{"n_layer": 15, "d_model": 192, "n_head": 6, "n_kv_head": 6, "head_dim": 32, "d_mlp": 768, "vocab_size": 8192, "activation": "tanh_gelu", "norm": "layernorm", "norm_place": "pre", "norm_eps": 1e-05, "positions": "learned", "qk_norm": false, "attn_scale": 0.177, "bias": "all", "tie_embeddings": false, "parallel_block": false, "extras": ["capped logits"], "init": "normal", "init_std_qkv": 0.0338, "init_std_o": 0.0, "init_std_up": 0.0338, "init_std_down": 0.0, "optimizer": "muon_variant", "lr": 0.00238, "beta1": 0.95, "weight_decay": 0.033, "lr_head": 0.00774, "grad_clip": 0.5, "warmup_steps": 200, "schedule": "cos", "final_lr_fraction": 0.1, "batch_tokens": 32768, "seq_len": 256, "doc_mask": false, "train_tokens": 340900000, "steps": 10404, "dataset": "wikipedia_en"}
Each number is 500 + 40 x the weight over its row's rms, rounded and kept within 0 to 999. Layers, rows and columns count from 0. Numbers have three digits each. The size before them is the row's rms in percent of the matrix's.

# q: layer 8 attention query, 192x192, rms 0.137, rows 147-159, columns 0-191
# k: layer 8 attention key, 192x192, rms 0.129, rows 147-159, columns 0-191
# v: layer 8 attention value, 192x192, rms 0.127, rows 128-150, columns 0-191
# o: layer 8 attention output (transposed), 192x192, rms 0.112, rows 128-150, columns 0-191
q147 076:506479517527551514475528543482512528526556554452487506498481526583499554449471446487540506494513539572468552574521478456503474521501415497401475500532496516459484505554495557510561469469481438584498515505519534525466454467374483488543573583571529490538468432478533496486486484499468521475520533561439407463465562383509592525508464477528465532459509436477518553530502505468504555468529492525484492536469471472524533494476507535401477476488476462547454517478519420479458530518511566458524476481488530453441534588533534488471522556476478476451509497496490496541531514428475450472
k147 089:472436500502499506500506504439523453472515500470535550455413460503455527469517527557557491487438475521465421466502497464476469445479523474494597511499459548521535472462547463511521553530526539482544429400454524511477493536516478496510547587538561517483526482506491451507604529448444470500573523497501535438504567465494500493419463491477559528514547508474532503495463476510512451445570431492477475486511523494512500457518556508510578456512455382525551473485479443503502534588452569483514471506486579486443475488478501507487474517533492511455573501507521471502641478522518561558
q148 078:529506483512481416507498516543549503545430480441432544507510466539530420474531498547468492519546539496495490455430508506566494482444503449423465554548483475509529496568480467515490507458537474513514497497457524496501466487515519437571513567538482546514577507545556515479502509448438499482505456526440493478494587515503534498538477495497576504525542480500493484485471523459509474482503511456493525432454486468621511500528437414428501560589536524456434466490444427467510541534525480547525513497471504439458525400606554487548564458493511471548478481464544442468588519453524478493
k148 086:534460510551521532492482526441488517475526547504526513474444459497465484543528549492521466565496567542504556412493406546565499511528525515464453526497417491520498442526525518531475478470504474460461524485509521492538524505458541530512460554495450506498476478445465512532577548540471484492511499495535471521485491418542488484520412472479569493533505518510463567423443484475502476482416572543489513587506572519491463535469429456456522470585524466553544434609473577509542487536469522524537490472578512542474516484415509472535455466525525478533507396553497556547524463428454515494
q149 086:540467461501449477491564417513485424512570503491513441529479492518515480485445507502549500564510525566530544508526477520575526512545461413560545505500518463543506539488527445501470484507509507518522495546476444484476513511450465474452424552556496427446475537519541496512507432553491550505536499467400579537428552500510542575508516494520533475547439525508462500507461586540506453505453469533500415521500540494513549476472470523551467535462565513447506524475458409493452568462542538518510543470457472487473461389514603383513490525493556524484510507492481500458472465495504532515
k149 086:513550573529502480492543464517524510457515516461526489517458505452461490545527468477519494427490537448475464539437525496508472458530499513486535510530472510570445487461461532467452546487552524480442490506418451494544441478470501551461443528512489559538515430495456448454450483581540585443535532594527552507532538480486483582500493495550558516482482509430496540484447542521468476499548550436521426489419508470512458547550449541483506483529408492522479465490567522523565506511523504524472528476467508557479472539485515446470490502486540602448499499559446571470585596538442450488
q150 080:475506523403472423477581530492523516492508456536460466436418531532510489491482488483469443447497531483460534461471548521535552512456515489487482447548520491495508520506496433559528524470456549566562515470433461552432495509477557560498508540496498496492573544577465434556509583498545493489580496477498544581493528513528482408484555474519490500507446492558531501504439462531526483497502454502513540525514598472450486535531501491460481494464433538516520535549372550592461548517440450503559474455444518436508557515496461538522499513511509571473511545458488502452462485493470532462
k150 089:514510520443498483494491439538489450454466529546508526457485498490517498516532505501566508553427568473495534492513501536533491587484453460440467477518541505539549505571438472528413540511492557438476508543396506526510441461531439449493437504500537583451468567549484528553498471441449480521429458472419487462556452496441577521454543517494478460565481450468513455556518488497532475426494496504497562482525578503512547501492513488553460489501504498482537515515470525536465562521470435538516588584475541542466496548468552582505524480450525533505479511504514532428495516409461451526
q151 076:411472462407524504518539494494467464450485469451527579428460518489422456538528482502494462550518530543496510468504521537509435447463466498524502474528492516536518471564496476535508554539545513481508505582431459514522491480468477548486513475560442594514560533487504517510488483517533459513609521451510542466468482496562573525468480530501560491493446446488470518576405429436413519478522521431501489515507472571525476472502530462515425513505537553476533541535450511538475499561516471541519501492515489506475531486475428520562515488441497426502425497515460474440436532452602551512
k151 080:533529597472484482531489512593532535521482466490563555499507548524488465556464499542495495510545531483461479552537436456522485510466468442484469532476501480497417532433527455444434518540401496484528488464416569500519424495554508536446470481472513492563469485442482524450425513508504522534463531546485480445511547471495491479562462468499567533562536426480526533484545483457487519471462497511507476445550521558457387511501500453479501469560494581476482577506538474414519467575492461509520471527526587523513500462589557526502509481492503577521516476546433479479549480501471505438
q152 082:483454521499522543420546592540482432490502529562560470539473399457523512494481488427563536537494565505493502512495446557485506565493467547503517477466542538441497530503490463437468445566441461522535516535436500438441513508465465478442513492551489519408489552453494594448471527523479504565552404483522477512496450590446553513507532506557420412534475504540566473526562491471505546501483536488535461475509547405479467486510468532454514490452490492474476493549514471460519527497517496515482560579436533489468458504530518500478483556459547535504429503522503491505512513489574463495
k152 082:515550398537498505541520496470496517496515533462417533470471547481517492573504506513443570564475487504479490542444529488514444471438513493476479556429466517476503496511436555500490501506538561485511493525489471517515482536454521453505492537502467488405511522550520551444495533510513368528539427525501477544497538492461537453558533540512503475445449516528474471536518449516449400450475555468478416504529498495555465413543490445428435400470505507490499508487567472503514519498501524549504600523504570496432555536544500478482550497510502544535506493536499482462473530553625477526
q153 079:519494469491535550505489523452513469425472521443446451551543444522511476448463495497572476498552463486461510489553475468479535580520571467560445581510484468461514512448481514462452548456447514484492528447491499524392530557516517498511542503526538465513474505419545501508459503438504517475516560484520458481567479448509535540507510591522480431493477557426500598479525500431587565412571477537510473549497504521540551493517553517472486508532552481492460535491484493505537465499548442479564518536469487489488473474566480497557596504485498473398481452468478533518426541489487465439
k153 082:557493538507448540522491549474557505480463487503454516534550476490464475500503450492486532542537542558518477468501541567468535497413534524528559479480450518467542472542482559552470484461484476521498450497440569492473550477466493494514495484491485523508569481485473521447521570480393470500472497515545478507517530549603482506465480458616494562500519463516538463568432525497520452543521483541488493451527470443456514473426450435525536473460491445509448435455553510491463490555521519401557555538541450467572483496435487457539496602459426499560490474498538546504529489472587499540
q154 077:479510455498473485533500539452534505483493440509588518591454539475504486494540517558456470531494584602534467485450448538466574428457485490508488539496434538454512501460508538575592365471575550467503424551460510490504529478452546488472559487458517537508520483540515529517481505496562433480525510514518426479567405494433569428548495514517536505465456512510443431484519504494547466481461508499466512501487498526427508492493527494549551473511508545446511520540547575509483460541475514459486454515486444539464445459481527494487501490549502459460474559533527430513488499565453481518
k154 076:511429579445542493491514482530453448453460457435450579464561554479516551552470458585491465513538560493474529465554522568495566465522471552528411539589456505555479448515474470479616425508509492523505479563500550499430506513488500527475477483493475449517531475479535530580490513478456504543513492496471425468453538511485498520505515499520487511488497627494445469466496491437484463495517580494502514545542508465458551519532545429468523570531432529527501557534489440523494547469500500509512515431522446483522523469517500554466432434517496442462509551471505503447554501485510453452
q155 084:405494471476482506577546467532514506539465445513491579465450544429550463516519494507470498532446497469458564476503542536499536414433423538510551526490517454526462496571483427498514492487435582513518488479437594468519482437529467499466520452463533443511575538562532486496490450486485511540448472528548467500478508519500489519462499493512561501508457487446499603525482430531480568490480537517492454564521497540446556499460494522473444525462458454473547530519524462599475567491509489469427548561529431480499512468524530551549485521494483592549504584465523492524520459499487555494
k155 086:584448494474563502475456481460479522486454582535543499570445538499505562614552531476525478512461496473508499460542483494565519498539417431483499508476544497551513510529472452518507534482512482529455530516531452518494499475494450477505534507440549469540498497460499494561506511444528534508533460474476465472508488461411495465504510537551560484522451464478487483516508494548555467474482464465491570490558452537430366535459456470453526495493396532536529477576501456517510538533519451562489494479488449525516469551585505523496486432507473516601467475490393462552588544521475492523
q156 078:495473439508557539455464461501452512574591525521577598495513497547490494488464492526396498490555521472428460503542532517469498498523425519489466456454432524474476466563471505534478474487497532446502517481485480555477508554376516541469511525479490525532448430497493509544529556502540510483412515502508429505531490470526557549484555441535483489531454434497512496502457464507512579490509468594517526498512522569473475534566462480455518481519493478450492478474575489419549501503541541491502463516563458504499405531527429502493450461404486463533557458540527555481533538503442489521
k156 092:456531470506488495507468492468452407496556514553451585493550523479526504404433529530514428489517541457493441489511539425503538492511478460452529504498524596522558620518550513504484504531475423577499548459545514455438474497451553505490512513456520468541482551454460465466530481470529498553467490489576424466541464478564516475479531495463511447500481526428416484466585498488551501503473491496538467541467501525452462505476580491539486420473485489528517511509496434510528532426521537467517569516526522514445571462594525474467455523523505549528475538533484499519510412485506553485
q157 081:549493538560527554395570430572485488521460485535492492458455465495459519576445481530491515538565586458480463453470451594454512473498527501584438496487518500543512519519465415539519545500504462547533475526385539555532494484509461517535416461409459497452427508512468521453477492552554449519569474501478468555514554475519484510536489480428492511461435490567521457500502514480503482498533448528466501450484482529528530490504501492510426530485487553553528508497526536501434546539506460457552483484501560542460511505462493513544554618457502519494452481467472478473573461521507522507
k157 085:530535492435480453449670539455495504548496396486541471491515511508514476537542500524524508529483455533493561424454526501493470521391421465496559475536483448508524446477508440492470483513515518551509437540424491487436521521544569529466500514537540532497497435439515559512520511531474509465545524484453502508596484417525536449553457497527491535483537490510473516491482458460537415484515429496432497522498533399524514517526467552490516514552525480484543453521496529454484582534464479505475516502495544507488501449532452557494493511447536581445527491509435482513555545553490504543
q158 079:504522516493510536517493525487488470485562528504462444529491568526466467486501518556514458475574522479487467491487469517505529525535454539537579457525486463510526521527488543541512466486522492515560490449560424555557488509357463521460517514489460469517521525563511413502477474517545429522453462432462470604446511455531546490514384507479511497517539497567519477520452466542481540450499492481529430544513485531519501507549503557522485558484503516553392477435453453482498500587536590529454503523552508481483487435578482475542479536466528481499460486486437424503545416465537505448
k158 083:484484543508516479485542543500525506502575413542488592498495472538462509551446546506501506520564494505480482491476469466523498465473571483522488480508544584502602464526458441540438462491476496527519469495406492492539464459498449456425529477513574478587526528497560510538500512531500563521571453474457571452537510478420483481403449480452497512460531462487450476407447462446532511569525458510498479493483411442540486449519491507492505517495461472501524482524515492536565486550536577507471489467545500601525541562509518456530508430449536551445497528517451551457438509485478488483
q159 073:463513453471504486487580528527526480604480548447448468462497488539504515500516556494515438509404509539517542533491517486532470498489505511487533493505497539565546518531510453524471414477512573453528528468488431497488479514534463430521453481555497475572529508508510518547509537463458520482497494584446431487433498498469523507522509481517482532503536529491549544545480475472415500466436538518466570508534544531486558513475430458477390422511445632496524599526457506471508500462503465526522576454527448475465462467431504498614479489499552513540516465490475458484535480555537450537
k159 081:485473511488509554445535460503517567533475543476455448476470520468488495577507556531533528491475533525458474517410519524551496445495449489557446486503505442477478566507466468516447470517521455495462431483566440480531478386474504546551543520523488515432569530498419506547482511564510553507484548447526530420519534454541538482503397483476446508508522506550539477470442519526534476504503554521471504533567492520498549458487464526478497473580481458442526574506522471589438513547484416537531543451437483493421505462497543489442521552548574553466518563510527489507474541570496473509
v128 097:473499540477526539477448451398536435473509530569479498429456484474519507461494474486502438495555574553561496516500497454510524496486536459534557534481506559526462469558498481488434477539471505491468497517448502535508493443508533520484497464548495483558522522493497506470400537423413489452555462507489515502511466591487539516480468522508524507483474498530543425452500509517525452477559493389549514516483568469548498459545599523521560467503511568564454506531440470449492575538494493435444483561474504511590473490489462508540531544524472508451501553585452494522517472463476390538
o128 087:530471542481520483474482486505494609418585546454458457504513465480461523554484470512538505563467449544430493541514418503540506501509521503437482463476459454432519533494512481519528476487512510499522463462550502488479471493552422507388546549512489465484517570512463438559518556517507510441517535534481439524450497441541505447498429508478470496515543584475462478492470462517504581529492518558518548458502511526568527477502471568516453548484519506472548567436559574519489520525512424569504460507434485610507415534488515492462504480520563481470491477508540540478480463529464560422
v129 104:535523441524563452604505505549425502484500511501543422462452449488469520531497477480474522540473490486553521521487521542435489566507565519475457498592508530494550468436515555439508466505564487479493512469444451543538494484458491547495514463452491537488541543553530496546529542530490501465563496469488524452525496455468449530472521489470554536423475422475484546543508473444468503546500605449520549519448486481544485512508422545530469471465544489448478480516445574475446462437537500531491498396522556453522389432476551517526504435530548495501482469526497570471442496507532560488
o129 088:530477498525437471451501418510474565520479495455465549519577560527561518422539511445474533491536460421522565492446512447603486423488500507478482438418479555550474549518482506562533502488449484520510510501535583436479488491506583584498494478438493511530466476511534478520468477579469463521454467466458523480562492503477486428513501518541467488533522503567535432478527565512599559494473462555469509535595490452508494472509496456486572523543523524545504465450522456479525468520513526431503514580496491462532552537469457470468473489533498474558470525420487479528491461462513439481
v130 100:497491460464530493548502454601468459497464487474514447516464447597465459480431530462510502529480527458434518533466547546460530533415497489533446506547528620465483534514500472503459552452509437403512537473495527570560511479478587516504560554503475463466449500474518483503442515417507482552538555534492470524477459448563418424546485593493567457555505526530553515467583485489463444523510467520536531493535479533494512458488478469511425496532531460475497448534496575531521522473517503516505491512540437525518449474470468493457550511472557481498587523484483472471567507526467489476
o130 091:568479505516513564472485496466466583541499480534468517510499593505510560442459417487453452525561472511474444486576466539521532494536518498517459442537497460444463468554476490469465495545456503494461465516467587533487519571508439447471497514471487469468527434491549537496549476605523470491467511486542472467500464499477540491458481529480445518478489467469482519512512516527499529497490546407514455538495443419527531500506525529449519562546484483583513558464511503516478599452530544461473407527446517542457496546499543504485476530467457570565495476464433499530619569437456505538
v131 101:465496489446458473483445462487486520565507477452537558525523479570460468471555389498510497489472407462500486457501547458462502450467480452532514529534486487554488570525464540502521456548552494527515472478450513485481504509450610469438474520469540484514444544509478499461530464477541451500528534496506569499532575431416516517489504540513445517484532447489556458472500479491437524523571532496468583472420500491556433553520530523530542506472487467472509517422507489467478568484480488570518526493484468580544560430451511509559520541482526518541559569602516534564485477551477435467
o131 091:470481552555492500506498475433522484399419536551430538427550524462593495467483487542519592509466436472538497537541489477556517512508533541494469487421476389539524472515550443489486537416468533517412547523424529467530531511500530480511457473459505543505532463522522480488524548481492448479514482459487505435525553555592470470501461407502520549490565484490547516596432502504563488520449512512550500494502489509496484517486479527485457495548532506414527467555569550583433457552487501512491503485525513495471494506538511582496506466545427515478478472473528535523451494457517472487
v132 106:473478443527483447548465504450531498533522570557495492516530470526528468545407544484543429512458441472470470510491430477559519498524452583560469492445525511418468524433553590470552490408529475588488442557544491513474534409465489541531476528487474550500517525519488457520430472515594476494545596447537480486523567508493533512406566462475501410487464490463489505515494515453484499540560491493510468493538548512520515501484531555519482518531512476587547523510520455493465401493547517499510492502480464414547505479517507469455519453547518563481518515470558458473534489527509502479
o132 093:494520540437566563519515491522469453492462503363508578469435520438476497485584489560496501485457562532495515502513507484553480457473486481477535493552530552472487493599451522483530460510457515528554523467419447553529510492463491594501458504547522446524525524541522570480530427496397500533532436475483458486518475530498524489522481470461571573502544471487585519509466528595518504551448480501423516473506455523472453505435428455507488482470488476470566499522531487497482525536556495528453544499482495507442494527517558490539523539530448460515518533499426496464571420508477507432
v133 104:545508548520515494609555545539482502467498526527475557407449459558535483540523593530479481494526491538448536445510448487441451448534458486429534535520616478475552474458486511507501454495541401477522465502529561450511448518514428405535484482407555462488515512486499522523529430509513500525407592502526516497519478486515536521511544433484499567532530567575535493463501479549479550494513484450529485509554546462518475456559438492511494438483521517495486532506516539384494487485458535531539442494454498492480464536436463511495461491520526531505495521535507498537448518565467516523
o133 085:500497476523512476452505494524466500575514469535610528530505461477489466529422487531482570449417521503523492475505564537517461545507548553554489507552439448473533545506517465503517444465500555497501526524411474490480503462543503540516442568507452450533484495522446433374501511467455512462535526536460500571488528473501472456489493528449561464490413463532516474473517558520432503481498538475478498515482448518492542522556541520548513531508470506606497522484445521542449506447460540477456489443522595543544476475517528509520526512512516459564520571420462501490593451463511500394
v134 103:501557491503526512478378550550458516471484534478469546490509413489461529495543489475518559520509488457451630497494559551518494427562498456487528609512514475431472482512526476502460510476540522511502496517498500547503500542486483529494533482495496472453493449553543505529500468481475479487517551535465499561532514497459453465484486530502488508501488425526490492477559414504515575474446475520505443432489641538408497518505504568487480506499492469529491476578500477469501558531475495416496561557514565465448568458559546481534484432519458487432526529488535456509474442566473524425
o134 093:468462566522454555526534454430515524463448442525467511445506553465472544494523506532469486399525481496460487582582535477446508575391567512500498460497508549498421525498477513516521523479448549523468408470471435524495521537463456524541513512448468525535476523531440463442494494461485492511503482481425526542467473523550511529499568477481532491456504541439479579530458571506507508559434512547485521597484457516585451470473552468506463475487510502505470508472493517502516469525533552510481471525575459515507505501456517498395487497454548492597492524543554496490565601469474510518
v135 108:415448492470498476496575464559512459468486416469458505527533445484534534465451524496502513497510482529473476461513502504531491517495541540508539506497513477489474537449496464464528514495562534491587507414470491530578506499459559454496428516515532510558547511560454534522513469497526510380401496589534555459492440474558435544482520530569546486432512436464543480583490458535482591515510489431508419590499496458515477530466469469541540556576470459469499465494481477509487488494449452460582526478600437525487533487507501495496482510502542567477478466531496492484497522455544550517
o135 091:542460549556511484524543443464499450497388551535530462488510540506502497509526510477431539544475474458575476483528510516480482479502516439486526522545468507511586448450509567500497510551464455499438540562509552443485497482554493476572508522467451509478409441484495548474557463433528503532557509417421453567566476525510467455452495542473446539532488545444468448533566501459497454534463519598485487488438524496480522463526563487460501476518489455549495479485436482541558484482502542525433491512450442526500536527548495416493463518530480474457573532549540543514440571544542533501
v136 101:471493507482442527469448559500443425527493460525490435435562564506520488522458489553540524487424491475483433463551544480511493510522452538491528455486500480495532481533498571499492478489545520460485547470485501467409530548581481531544491454397513441454505500487449517550383517492502533509595514575454491545560541468552509479529536509495475510481468531545493487485482499580484423431447518520513438501516508541520462584490522516442531478476444511524525511535520521525520459545550547457470504502511577440532517495540488476536448482593444414589546461506467529454510446497491527526
o136 091:501526483453559451525513477535525500511482431514535461586542481516490518519562457486503477526548450475498544538464556514504533463512520425492465497490512536502407453518504491456467451469482477457580528555564453520574446534446538452496519584589538516576556451455492507537532469465517521508461483497523475525490472491512497563557495504498555463533461488523544494469491537431536579562511476494483510476502478518490507470479432467429409525538573480469506555534434477478471453473502527579525491548484474495494434571497512472521481439439536547472455520442473488535555475353516528469
v137 093:447502476505516556531468591512412492495535484476452548457548489532530442500518533510492600459528536487476547553471552465535551455539500409503504498470562515540543477521506545480468536479456533533542497459502486486496437485442618494460571454477472467535528449452581522488451457485503487428496577489503512503464481538500594454513491546572462483508515506458515536516511519478561496514517463456471523500476516503546436470474544572452472430494474566488475458509494514563507455459532459476470455524590564497521461544559475451451457467506550454543586467470493462507444551510446473531
o137 087:491500420454519520493427457460507581507431499547446497572487455487504567463532469566547419545530494513425444485589486473528454489453426531532464487501424438517546498473468507425505482500522464462458427488495479504500614591500506451513485452479517537459486532500484560535543504555551527474481430395517543511546525467489510570511494538484543506518464511498449466435540558539490474494536444484506501473500519552554494495517437464513530531532458471507429558484545508464482480493471511493503506546497487571486487480556490520562534501478569497515490480503547543462580536477525581435
v138 101:560552475475517496510490458549488549512527512469503535490457511519465418485504484498514544557485556488476492507521502472409445441410538539495493431550500474580480573490495557521599549450499487464514551494455516440553506511538498508493484546402543498440530487458519590487477565542487508546538556399471483514505547507502533467504585442527561487490462539530461527451439487459546496524515461448517484442432552515519477586526474490571504470500474545541477472492441490462480514511536507462435527510548469487468475456513497562475498492557496481558437496543471512401497493482404457481
o138 094:466503484517515523522497596474469500516475428503465491486506422482529498489525454466448574446457523486460543400456530526487502470456483541495449490530474536496500477566463427557503505532502539536492431493501447573519535462521489570569485465522490596455478470484478455586554514509509539449470465557526486513508458445457402471464466438489513604506436448551554463516511498537542533482478428502490603520539518494439519481502520507440448541509535508522557473519489512519475443568530466507546489480467531533578506518480562495515529481505584511541492496412549506494478435453516542536
v139 109:520535462529498448541524488572502453494586511444484439497529542469515497573443487517531449517514462499425467494492474452436506536559480524482490494466553558519542476463434541559512536477563503597498521503461457519497504515477430489488463515489501525498481487500555475539530413572567571519511517461429541518553577483476482505505499524493502421495493467465494450555430536424440499481546555484489508489507446502471490480489497484434518485532489536575497511556451531489503469483480528564415527502377419540456479492563522513510416446459459484499486477476513571517567477566532556533
o139 094:495530500513491471482481452482511470507457461540518573484513512491559471451554485543497579506485497501600515451418546562535471442429434555495483498468496456499432502598512561458556478515444510485500515472557510485442477534473544516463531488494476477535586501528572486498449531414520458516496438494531526492439558544479453515538450427561528541504435542492519509528556430521502475553482504502454459525522519476546553513507445523537448534441454532436501488456440399505507537498526488483526546451503512443524471497510537486499494548573481497490547527481455462516634536499456440517
v140 100:468385489494510538521482468549507486465521519475561509506491544490569516504474515501516532495437500458496493479470517518474484553506466389445527500503439525433482432574490513474437471466414548454517503502462472433538503479470479481464487526486477539499496488538542509501496544509511539520492411514493422488488421518521517515589436569534494569518502549525407444525452513483608559540547463433578476485541525444455497434486465510484463500500587548454448515446543523492522526520527465522494498510577518497526462563508516484512442493468442620492486540558455478471492494511484525546
o140 092:467576540552518464481486549512466549482550467539450575529501484583469548441501499525501493464558442477487471541562488516520520529507506481436478526508540409517509445515537558451561485477583433539466514512576502508505454544428504539532487505540491422555554453543452474537549445441530500436480545529488461469543489478552526510421522468547477451511472417478513425405545521489460535488539505542513487509475505483565536514514536514521548480531485412560482478512467476450492493484450601475447472539430450497497527470548460450447547504497485430546514507552539536475487503473482514464
v141 110:508496510470442547438494513511553484452555480471472530478539586476501502555488517525572517443509496468500459486585477546507451478554567512520458573536511571506493500528478524525471582452528519458539445575546475541435507489492506524534499539493527513483492556474488518461484530392515502472476550468403537425492565448441545486453444489548476455465477527486626540471501434527450478465585544527446492543482466436510500450493484468484463503527450472508492513492492520472514574489547513455466464511455569476459475544494532469411542449559467473459554511510516581492556516515479463495
o141 089:412527522538457447472490489465486520493449443489663498465395494492525526518471511504385513466483526483473527577443480525573496516445489505425544522462507474494435507490454510491495496511570501487470502481486534443553437499499520500442491459465524514582474535549493525534524510554458510539470456512532496534558462505503535568513523477478580481523474538436464481458509501524530509525431485522551505478551551532502494506504492573476477488509509495463558478467595464500498464515463434548470524468459492518491497447432495527613450524542475576511494513513453522576478459599504514483
v142 109:545452543498473522503557503512509501477454488545562567504536530478469486414464538520488465461549497450513468465420525513474588533529504450538499550469500536457475519516491450471465447464475545538499478468502531515506532487513537466514468454486533495491509478473531540513508476515499563532473548429564461492479527484557510425553498530525470462543565467520564550476517538517549527511440502490529627489504533513470535472436547537546361501533522535446557519442453501473485527505479442509469497500504466509433565464550485497412552476413535479439384575515503470506485448487497417522
o142 096:495473486532467508485485470484510447491537457523428465524466495555540584505429490457450445551515433514499525510579458510475466558511423527501513568572492490485562538473479496510478532442544464540544488569442520493475490540441443493505528541490538561553526559485496463476481484519530497530596453575545385488493498479444487548459493535502458520441414548521516477473511498518454472460518471501471384544519442525466486485507476497466525459597516464520474461536566465564510490548412566511520492453486542516463437559492495466561535565551470548506517497469477526535478530535497452500
v143 097:490537543590585506464512474543516443476482409461471597538560469576508511551468514460558464450460549479553544477531506431578510495491575462479446526518531453536521499511420479419481468480431575496509462497507498512499526462522513510459576490505497491508579514561453508492523502467556487512488497465520512508513464436530459534439486461500454553537506525523446506504461501470498443501524502509461512524504547512485513461527437577475474415560504483480454511506464561501518489630485473442463460461510492583513539452518485497423446524470503511449537532534541508427492585501466469513
o143 087:387451568499502486548524516456445565493491495580532542500482493465418478517506466486459435496462431480484453477432527552420406416454580502448501467492473452508528502469535520571535559533550510463490505515494549482532510515462467565537485519427550458472471471523473515498529491559477548516534481492569549526577537545485419447499500492513518470470473468487469518516463504536498574440538495495501502528459482535482538437488532527578549491473519447505546491526479496557489571460531523468520474503520450545463442568425429492504590496502488525500486525552474516448538519592469523511
v144 103:501514513477473473445515561498582543465531479482451536463506473458462518520555532471462472506490445581510524494499446485518617524585517536530502481492476513520476551494503491543481474472567461533544508480469466564460548457552449590513556451439506506539468477460498527501525436461545496452430533525575589516588539476486478427462454502478537500536483520470481508494455532486498470506507492568456470493484511497479494516457481541448594507526529445529488553450576462541437437432516470609518502491489523427473455513527479531470421458521463498493550493456477558568543440526496546513
o144 090:510491525529451464560442425524463511513511502489568505488478540434527476533514507502507452491496498427526473441426500515575494442580466468499497471531501486510458521541490490490545535499565550513515496530499560516541474454484576502541497461543502568428469551540507497538471551454492491584529437533531467410435457482503489544516597440497569481485472495525478528564512540545452412493415564455465490552495538494426458446483506429514433494418479559478563468535468468469521532511465493522411512508484529567518547510472442525556567526536500523501481517520556455496487483532521454450
v145 105:587581506570469461504526449445542461609518477529566481534469518492529517449518489463475509500467495521430489548474510442483511489515498486508597492472531582433494423565472496488452439504469474503513569570474497473517529508559427511542542498457455455479466489562468503521573519522478491466494476506478437508495506526599487457479472476531525555471464505530485517487477513438552515515465494485493533524427474472471538564530497454462442508440478559522550512503605522491469435508474535531488493539566529520512481437419484449527410495537516455528411473481549456524497477491464573455
o145 093:476474479524515450505482541562483557473552524493457479538503465564486489517487478476519519398533520577567498448544492543488569521528476537497458483529483435528434522616518509538511499526458440427526527408521454538489504470487480455564497530557490480504495509497541504494459448423549585504499491525446547527495510550475475462503507537512512435500471488466516522420495539522513461434504475494539464478538529507526434500471506506524520505525542550478425514433431469445484530505529576531510532537486472447508437488606562537560518462471556452557465490500524499478545481416496370485
v146 098:490453494501426458493495528541445485510536470477585445548502523514482465479519475510498441470525508479543567521505426528526503447484522480468406531480472526447496531500485512451553468481480483538491503533527503475541555519456578529471564458479466483591570482486544445494559436481487495467537446521526491516506535489517485480510384424485498455502483493492449574582560449523540538486503482468598494495432539516477519460497575544492503456513512494546549484463488522469504523478517544424543460384560500484586501504575516420435460568508514452491487507465535430566457483519523514474
o146 090:468377479439510544469556514470499532540437502557415507482501571541445578493580555503517499541442461525531427497505446456482474557546448477478563507509557540510473448503486502556467472470502448511483498427598410491514529477491459428531438501569487513458436511499505542427477532556499530524558528427515576523499441459483509544490488538557547513481538533506538487476507520529476553454510504509428481528520543472534494483485456531530472476492548478506487515538562467520490511467461486541536532470454537538522483488472428447508523507537448493481452504522416543461600534541481455503
v147 110:507516523503434491439503521557423459515480494512497441479472489468529548544497488522502512490544521513456535538615478516579429493592456473479482577522551499541568489482448440512472520516552399470541497551474552529459470471574543502527498550476577580516460505520556484516498502508499465463433485476529468474531486459530454460466505453554453452534475506568524517409492532538486512486519448503367457557504503512536521469499509435525500458546546501557541477472499562458563527422531487441440439516480524444444483484460501541505484508545521528452497496443483499491496491524575503554
o147 100:541419504571490471532562508495493454481628439474624465539404446505432468513524475521479504493485543507513579542391513556478535518501448517504508507551466522474504468508489489499554436437493539576522498579461446500488489553486501422454455475473471444440512523522469515439499465542534487552514524487477557504508489470480554528510444461470526492527411487472510486522475503463563459446489504487565469461533511500505513533480529519482468567500490533480517456459500412515475483543523531514546575463543506530509507436498535500518539463527550510483459548546496459469626463533499473488
v148 102:441465510500509535517537495512513491475514467537445533484500441476521529532471430467510598436456530520533401509554522449463509486540501532513565501487515386518521529584490484441576479523492557451556486457519563460502450492520501492515458494437453484490482465539532482431528518457518515489527538596559458504545460516575537469542488497454499461459493513564508527522492408511525538471461531499458471545526577466500528472487471535443503519530510464523570501464455573493471454455465439539505528423475466490453549487465535511522495481508542463466439460542524439573504608541579540504
o148 094:542447529532443479450527507495486514448541467494562489493560507556465470428504500427459513544471494532557510522496515498469474548548572510481529530508542585459465454411512536527486479455508479470439551587477532518524550511509523500515511416466549532566488492516491474480482518417558512511488561467446607526534519488506397488526447470442506463475530526396513533459585534518532464564486475481451478456475427534448502518568579483559507484488513495480474489484502516452474526486507553460505475499551519599468518527462517481486529513490444514518540535507552485429473430512396477502
v149 097:527492512453492517496513518511541429570563524470504507475462540491576445509507500447532535488474483501504550487476477456535526535459470563472543397520419447546519572453528538482521544480466520498540466498451523481507472511581498539562509503486467488437487470544494459478537554518589507468439544527540555419536570541521471460445474466510507460494543544406499416491489539599474541416502494514494509498447469497489485492571452425425530508432512448537537493490513508451483471527608473461462488468492507529561451474541459548490538435521523536504531574535511478487501480444438516515
o149 088:566530482533514470505575534509487614457495488460525497572442410513487479526501492416543483510487553524495534455493464558568479450511515461465513524438561471530552467480495438535442469516506478469447525535444546598493466449497491541500441469570558507532513527529509490563423521457434498470559442491532515492484509515451487443474511493476522535493491525512548489527483541401511453570503497439518527448549562475548537497460546529552458536491512514508502433412428515600505501454511535502485536480474583478475526495436568501476486545442486492476430435515513512495546452504503509500
v150 102:496517523482500510515430559525464466557556516497565482497551472580498545457487572513459527499513503460533549490491466497543515448494512433468476453507476526542501470504432476526491483512463464462531438430516477532532415507561466516525486523552529466469524460444525531491471508460450593510586516423525514485486414472484574502514468529478482471514510478498540534506491439406567533473471557443565548476481501545499544576506450496531490651415570559529498444543485506550461476487479529531511509466575463527467477480467445482532528479470494493516537464490453448525462430424527506509
o150 091:504533484502514533483544530468501583480530497545370456574430632545538533553450514508489514455558516548501484458533524540520503523523514465533509464476503495513556495549486485422443496541504498488525477494528486521532525530458480489444539422437424499535445539504507518525534487527535472441468497468470531544427522520463498495424529537507444470486477504553472513448557596529517516490538495425530426528474516556430499486528461522480509469485538498483493575485520495495546423501579528437564461511514603485489446492517465524436441553479513398457472478481522522471503521494494491442